From a checkpoint of a small transformer trained on Wikipedia.
Architecture: RMSNorm before each block, rotary positions, no biases in attention or MLP, embeddings untied during training, local attention windows, gated attention, value embeddings, hashed n-gram embeddings, capped logits.
Training: a variant of Muon for these matrices, 302M tokens, 4734 steps.
Each number is 200 + 30 x the weight over its row's rms, rounded and kept within 0 to 999. Layers, rows and columns count from 0. The size before them is the row's rms in percent of the matrix's.

# up: layer 6 MLP up, 768x192, rms 0.232, rows 555-579, columns 128-191
# down: layer 6 MLP down (transposed), 768x192, rms 0.226, rows 555-578, columns 128-191
up555,107,223,226,200,207,232,177,166,204,185,208,199,192,212,268,193,215,116,209,185,208,203,247,220,197,216,233,121,185,217,209,199,204,220,198,122,237,180,248,172,185,166,238,233,185,216,176,171,166,157,227,205,161,222,199,193,182,192,165,202,231,177,182,206,211
down555,098,207,234,168,174,191,207,187,234,205,187,197,191,238,240,253,238,152,285,173,156,226,181,263,143,232,222,193,200,197,239,203,176,159,174,150,263,199,201,207,226,231,203,227,150,187,224,191,229,152,228,192,234,213,165,225,208,180,170,240,171,164,163,209,233
up556,099,206,232,239,127,214,176,230,227,174,257,206,161,172,185,211,203,163,250,210,215,163,197,237,182,197,217,185,206,112,210,201,191,185,223,168,168,243,195,156,187,190,159,247,184,178,131,195,218,227,214,197,204,267,179,236,174,205,194,225,209,227,175,223,232
down556,097,244,190,186,267,217,214,200,236,215,199,185,183,162,202,266,163,209,211,187,195,202,182,280,176,207,192,209,248,189,258,194,159,174,187,200,238,207,198,227,190,210,210,259,165,168,201,189,199,186,224,233,177,262,186,248,218,227,253,210,198,246,185,222,221
up557,095,237,164,177,231,209,230,206,190,192,172,207,173,212,233,194,197,246,211,198,188,242,190,228,214,182,205,158,170,159,168,140,174,223,254,184,207,220,168,193,169,189,163,111,190,198,224,251,204,203,207,189,235,177,161,196,184,152,212,208,229,177,210,239,216
down557,099,197,161,186,148,240,228,165,173,228,226,182,240,212,203,173,262,174,215,208,191,225,188,271,200,150,203,158,183,189,196,241,192,186,190,191,253,182,193,170,249,182,216,236,204,224,161,248,192,186,154,219,189,205,249,198,197,188,141,269,206,223,230,203,173
up558,094,171,200,180,204,234,198,253,207,214,173,201,187,207,149,154,213,137,189,247,218,177,209,240,148,266,178,202,199,230,209,222,180,189,235,178,215,210,197,193,157,273,139,260,227,256,169,186,189,257,163,172,250,200,209,233,244,165,200,198,186,240,217,168,166
down558,085,172,212,202,216,237,159,211,218,228,175,189,191,165,130,170,223,206,246,182,215,227,118,197,150,258,198,204,167,230,202,235,190,188,212,268,244,256,197,191,206,190,185,216,198,224,209,180,187,234,168,142,248,185,191,237,170,203,210,229,196,231,235,145,220
up559,093,207,210,273,227,138,113,165,205,186,224,163,183,159,216,219,237,221,133,188,159,209,220,164,221,186,221,154,185,202,265,215,192,196,219,235,161,173,221,226,199,175,259,178,234,214,210,164,163,241,243,177,180,243,199,178,230,196,231,167,207,226,201,195,242
down559,090,179,204,215,212,254,213,211,197,262,178,192,207,148,232,257,196,193,228,226,176,128,248,203,176,207,210,203,268,137,232,200,190,188,158,155,166,265,184,190,202,238,267,194,190,145,232,179,208,194,122,190,206,169,211,188,190,175,237,267,189,215,184,203,246
up560,112,223,193,201,197,216,212,183,262,180,155,185,196,198,239,244,221,188,180,204,159,201,244,187,207,164,159,194,229,191,176,173,157,238,232,123,190,193,220,182,175,161,187,183,194,209,166,227,171,200,229,179,153,216,180,253,213,210,169,184,228,200,210,184,205
down560,102,216,179,182,142,190,190,154,233,208,196,185,198,194,217,242,224,174,207,204,187,203,163,234,219,186,132,195,176,225,212,205,158,226,167,233,218,111,180,213,188,193,207,178,155,192,137,202,130,214,193,210,193,204,169,155,223,197,186,228,168,223,176,231,184
up561,098,155,215,190,194,191,150,166,185,187,204,238,244,259,228,216,207,230,153,168,182,204,183,188,206,216,184,194,130,158,165,160,172,201,256,199,214,235,174,225,216,180,258,211,217,201,227,263,159,187,238,233,217,155,211,221,188,128,214,181,251,296,229,201,174
down561,101,201,216,204,181,213,199,214,226,205,238,228,234,197,184,166,204,189,203,220,198,188,165,214,236,190,234,191,194,164,260,203,201,258,211,203,154,131,209,226,208,198,217,177,224,203,189,255,211,176,181,157,214,189,223,198,144,185,228,194,246,175,225,181,206
up562,093,155,202,237,170,178,176,227,207,224,200,245,166,190,199,223,213,242,204,237,194,285,166,226,228,225,229,212,201,192,193,183,213,236,179,228,190,152,229,203,215,225,112,164,172,247,176,199,181,173,238,180,192,184,205,227,203,216,171,237,163,136,233,175,198
down562,100,170,117,199,200,245,210,262,225,180,186,156,206,211,210,161,210,223,220,183,225,190,237,199,211,282,187,228,250,132,174,237,202,189,217,180,187,195,191,232,187,177,167,150,184,152,199,209,198,169,220,258,207,209,185,182,228,191,250,185,245,211,201,148,241
up563,100,166,187,176,220,192,193,164,179,235,230,205,200,202,178,185,209,254,193,145,171,211,220,207,172,160,191,236,209,187,188,224,175,165,164,191,174,202,196,170,149,216,183,208,212,176,157,239,219,212,190,228,208,237,207,123,216,165,205,197,142,189,218,154,141
down563,106,193,248,253,176,191,207,213,169,169,197,209,206,245,229,236,218,202,156,145,209,234,222,209,186,182,155,182,218,190,212,232,221,192,182,215,188,180,217,173,196,235,228,139,205,233,186,236,199,203,262,198,176,179,198,138,207,170,187,166,184,268,150,197,189
up564,100,244,212,202,185,202,206,242,148,187,199,252,183,173,203,227,251,223,225,263,183,205,228,216,231,219,188,197,242,161,160,177,174,224,216,151,174,233,238,187,193,189,203,224,182,165,193,220,177,214,189,158,190,181,166,195,187,174,231,196,237,183,167,224,238
down564,098,187,190,202,163,196,197,209,195,124,178,157,159,197,219,257,255,214,209,204,243,205,204,193,210,232,170,186,230,197,191,198,231,209,216,216,162,221,227,198,192,198,206,256,224,188,237,188,203,172,214,227,136,220,144,198,224,195,215,171,177,215,170,227,214
up565,099,145,198,256,205,203,174,174,208,288,219,212,210,262,154,216,185,238,205,224,251,202,218,157,177,133,187,231,136,211,182,255,179,139,201,215,226,219,227,205,196,244,231,230,203,158,185,194,211,189,175,188,209,194,200,223,157,206,149,197,223,223,152,141,183
down565,099,198,245,216,194,148,178,213,195,224,170,195,204,217,201,206,271,227,198,147,216,164,223,199,163,175,206,185,172,222,204,160,253,190,166,182,94,148,232,216,233,199,195,165,233,225,211,222,196,188,214,142,146,176,179,215,175,191,172,253,156,221,187,208,181
up566,094,207,185,234,221,182,225,235,202,204,184,181,228,236,142,186,266,218,178,191,202,191,220,135,249,175,207,155,183,242,196,195,251,228,236,181,144,180,196,157,198,209,230,211,188,148,183,174,212,196,206,265,204,151,197,209,177,242,200,236,213,178,188,195,167
down566,086,211,182,197,199,184,209,184,209,217,145,177,239,144,227,168,222,226,266,263,231,185,214,172,195,199,192,213,205,195,175,184,219,187,233,277,150,158,206,183,224,191,196,193,215,195,223,225,236,182,220,157,207,175,193,191,160,272,185,177,214,182,203,214,179
up567,103,208,248,162,179,183,273,237,229,224,198,220,177,218,223,146,216,206,201,183,207,222,230,224,229,177,229,171,189,176,224,223,171,222,193,197,206,170,165,173,189,229,175,272,174,195,233,192,180,191,210,201,210,228,210,233,224,210,155,181,220,187,182,191,191
down567,107,220,219,169,194,195,205,142,234,250,210,219,176,200,217,212,173,234,243,223,261,194,205,168,216,199,221,245,219,200,193,183,182,174,192,185,245,203,206,219,207,161,147,186,182,173,186,187,229,204,190,175,176,211,178,186,205,157,207,190,219,210,247,202,130
up568,107,171,210,188,268,192,178,166,203,232,194,226,237,227,227,153,201,189,216,209,175,189,195,183,240,169,185,195,185,180,205,219,220,244,242,212,124,209,203,239,211,190,155,202,184,232,182,187,216,206,179,206,207,151,177,195,205,246,146,199,208,273,162,196,231
down568,108,162,223,226,175,234,242,171,167,181,219,206,233,214,217,222,199,140,178,241,207,178,255,230,242,220,153,212,240,176,203,230,269,202,188,187,220,235,151,197,204,263,212,193,210,223,176,243,176,221,204,196,155,194,278,147,199,222,189,215,140,161,182,205,201
up569,089,246,271,239,212,237,207,164,192,216,159,192,251,216,187,158,180,191,186,163,192,204,152,163,195,202,192,225,220,153,178,183,209,214,236,250,214,218,184,248,178,199,217,195,218,207,173,179,158,187,201,190,199,199,225,172,184,152,207,229,225,186,218,189,181
down569,093,181,210,210,195,274,152,187,201,151,218,191,224,146,173,182,222,169,215,212,236,180,215,162,241,189,168,237,239,141,190,243,250,224,167,232,195,201,214,180,184,258,220,199,180,160,282,217,141,206,176,226,252,184,149,158,210,189,187,200,252,224,178,198,170
up570,100,194,205,180,209,201,203,205,196,182,229,268,173,203,212,192,216,173,191,188,216,196,215,158,228,238,269,236,201,226,174,201,224,168,196,174,183,200,220,225,205,171,173,154,230,236,193,251,270,152,241,187,218,247,197,204,181,233,172,165,165,229,216,229,214
down570,102,167,212,245,190,219,211,216,190,190,214,219,261,267,246,168,275,216,194,250,202,193,178,190,171,248,231,219,208,244,211,205,205,205,260,157,184,226,221,216,222,151,200,147,199,207,137,200,249,152,215,164,156,194,194,190,142,201,145,137,253,194,176,189,173
up571,081,167,267,190,165,235,150,245,210,198,194,227,263,179,157,131,221,189,210,239,182,211,186,165,213,202,259,232,215,182,200,198,195,166,167,166,223,177,216,181,217,189,189,167,201,220,196,197,203,227,195,180,163,187,190,177,198,179,231,171,211,162,184,224,265
down571,097,193,219,204,234,227,195,230,185,201,222,178,198,160,161,202,170,268,167,240,196,245,243,193,199,255,149,179,193,214,260,232,207,195,209,154,203,205,222,209,182,196,207,218,280,200,218,213,185,186,197,233,218,213,184,233,232,172,142,187,209,252,192,209,154
up572,114,228,155,176,197,273,222,206,181,159,182,188,177,243,191,168,241,281,193,218,195,180,245,244,197,171,186,237,170,174,176,185,230,235,209,197,234,239,175,190,232,190,192,148,163,205,168,197,218,159,220,166,172,200,231,138,123,211,214,211,222,211,207,177,144
down572,104,252,202,126,166,210,200,193,193,211,228,211,196,239,174,195,199,204,206,214,203,194,185,188,203,190,204,184,182,264,222,194,220,153,198,168,185,243,236,224,174,194,227,192,216,184,231,225,209,136,211,181,208,176,232,132,213,133,189,213,261,193,229,230,156
up573,100,190,233,263,203,216,171,158,166,231,200,200,187,173,200,204,182,224,165,211,152,182,201,135,249,132,186,179,214,189,228,156,184,192,190,196,212,172,260,236,194,148,240,237,209,179,217,207,191,169,199,215,282,259,143,178,249,175,234,208,186,192,172,218,172
down573,103,206,229,186,167,190,220,181,187,210,173,226,223,267,225,182,185,180,222,194,161,162,173,215,192,180,191,191,188,173,145,172,162,162,196,162,219,181,229,172,166,184,179,163,205,209,181,181,217,200,149,193,175,214,173,175,172,189,189,229,146,274,167,263,193
up574,103,178,200,203,187,198,221,173,196,145,245,211,200,235,251,194,163,192,143,224,253,223,149,216,202,218,214,178,211,130,245,144,192,178,238,181,223,158,187,189,219,168,183,168,136,143,189,232,209,225,231,139,229,213,196,198,219,208,182,193,159,189,248,172,198
down574,102,216,179,167,210,212,206,233,163,227,266,236,175,208,223,159,210,184,212,203,233,228,198,198,200,203,243,211,177,173,223,165,197,126,161,156,239,190,242,183,211,178,212,172,164,216,191,268,193,208,191,169,171,240,175,227,223,180,202,195,171,260,218,189,181
up575,104,257,217,249,197,186,181,166,187,166,216,162,178,211,190,192,202,202,179,157,209,208,177,219,170,228,161,167,220,171,183,155,205,206,221,230,213,199,195,165,249,217,163,254,212,182,251,264,215,247,201,251,195,184,203,210,218,196,169,149,148,237,217,152,234
down575,098,200,234,171,161,219,158,242,246,181,215,173,192,203,156,186,181,263,153,207,203,212,245,232,195,178,224,206,206,252,196,203,270,226,205,227,276,225,129,211,232,225,196,165,173,164,181,203,160,257,217,232,221,224,233,128,179,262,220,208,233,216,197,153,182
up576,104,183,156,210,169,191,242,245,175,230,214,187,184,205,199,131,169,242,242,186,269,207,186,208,202,163,191,202,197,178,235,158,245,209,272,202,149,216,187,190,202,227,202,207,195,194,204,189,235,231,200,205,179,226,237,243,226,234,165,185,219,174,210,181,200
down576,107,167,189,188,199,232,141,241,137,220,195,233,229,235,193,232,205,199,149,201,218,223,192,166,207,222,216,224,178,192,233,218,161,172,186,279,225,228,198,208,211,215,154,163,169,223,190,196,170,241,222,166,211,141,225,201,180,253,192,168,142,221,208,148,167
up577,096,173,224,195,230,250,217,216,172,170,150,241,191,187,222,261,231,185,188,223,241,175,163,160,228,209,202,161,209,136,155,244,175,191,180,223,205,149,195,251,187,163,260,204,231,204,189,183,158,188,206,222,162,215,190,180,165,229,154,217,142,162,240,182,178
down577,104,173,213,181,182,234,199,243,222,225,200,224,181,228,187,192,239,172,259,170,196,169,190,256,245,211,187,206,241,171,198,257,211,212,206,201,190,254,238,212,181,258,188,229,221,166,225,192,177,182,135,218,164,185,226,177,168,167,189,147,228,218,215,240,170
up578,104,213,136,162,165,200,224,166,158,215,175,211,205,180,211,194,206,220,201,222,168,218,239,177,153,183,161,144,184,186,151,208,207,193,227,214,200,188,242,170,179,203,208,223,172,219,196,200,185,205,178,194,140,170,170,162,197,184,148,151,212,211,177,188,126
down578,100,229,169,200,160,216,227,240,189,224,207,227,202,299,187,225,211,195,160,205,166,190,240,195,153,220,129,181,163,190,173,190,181,240,233,238,193,150,247,223,172,161,232,172,230,179,221,175,177,161,212,209,161,212,186,235,208,150,215,203,212,214,146,237,157
up579,096,220,217,207,135,187,223,190,174,279,196,173,115,147,201,209,176,179,222,208,169,235,205,186,236,216,218,218,177,188,157,176,200,203,216,207,135,258,188,214,231,218,183,170,236,216,145,196,198,221,239,204,178,213,167,207,255,216,269,167,142,192,222,208,215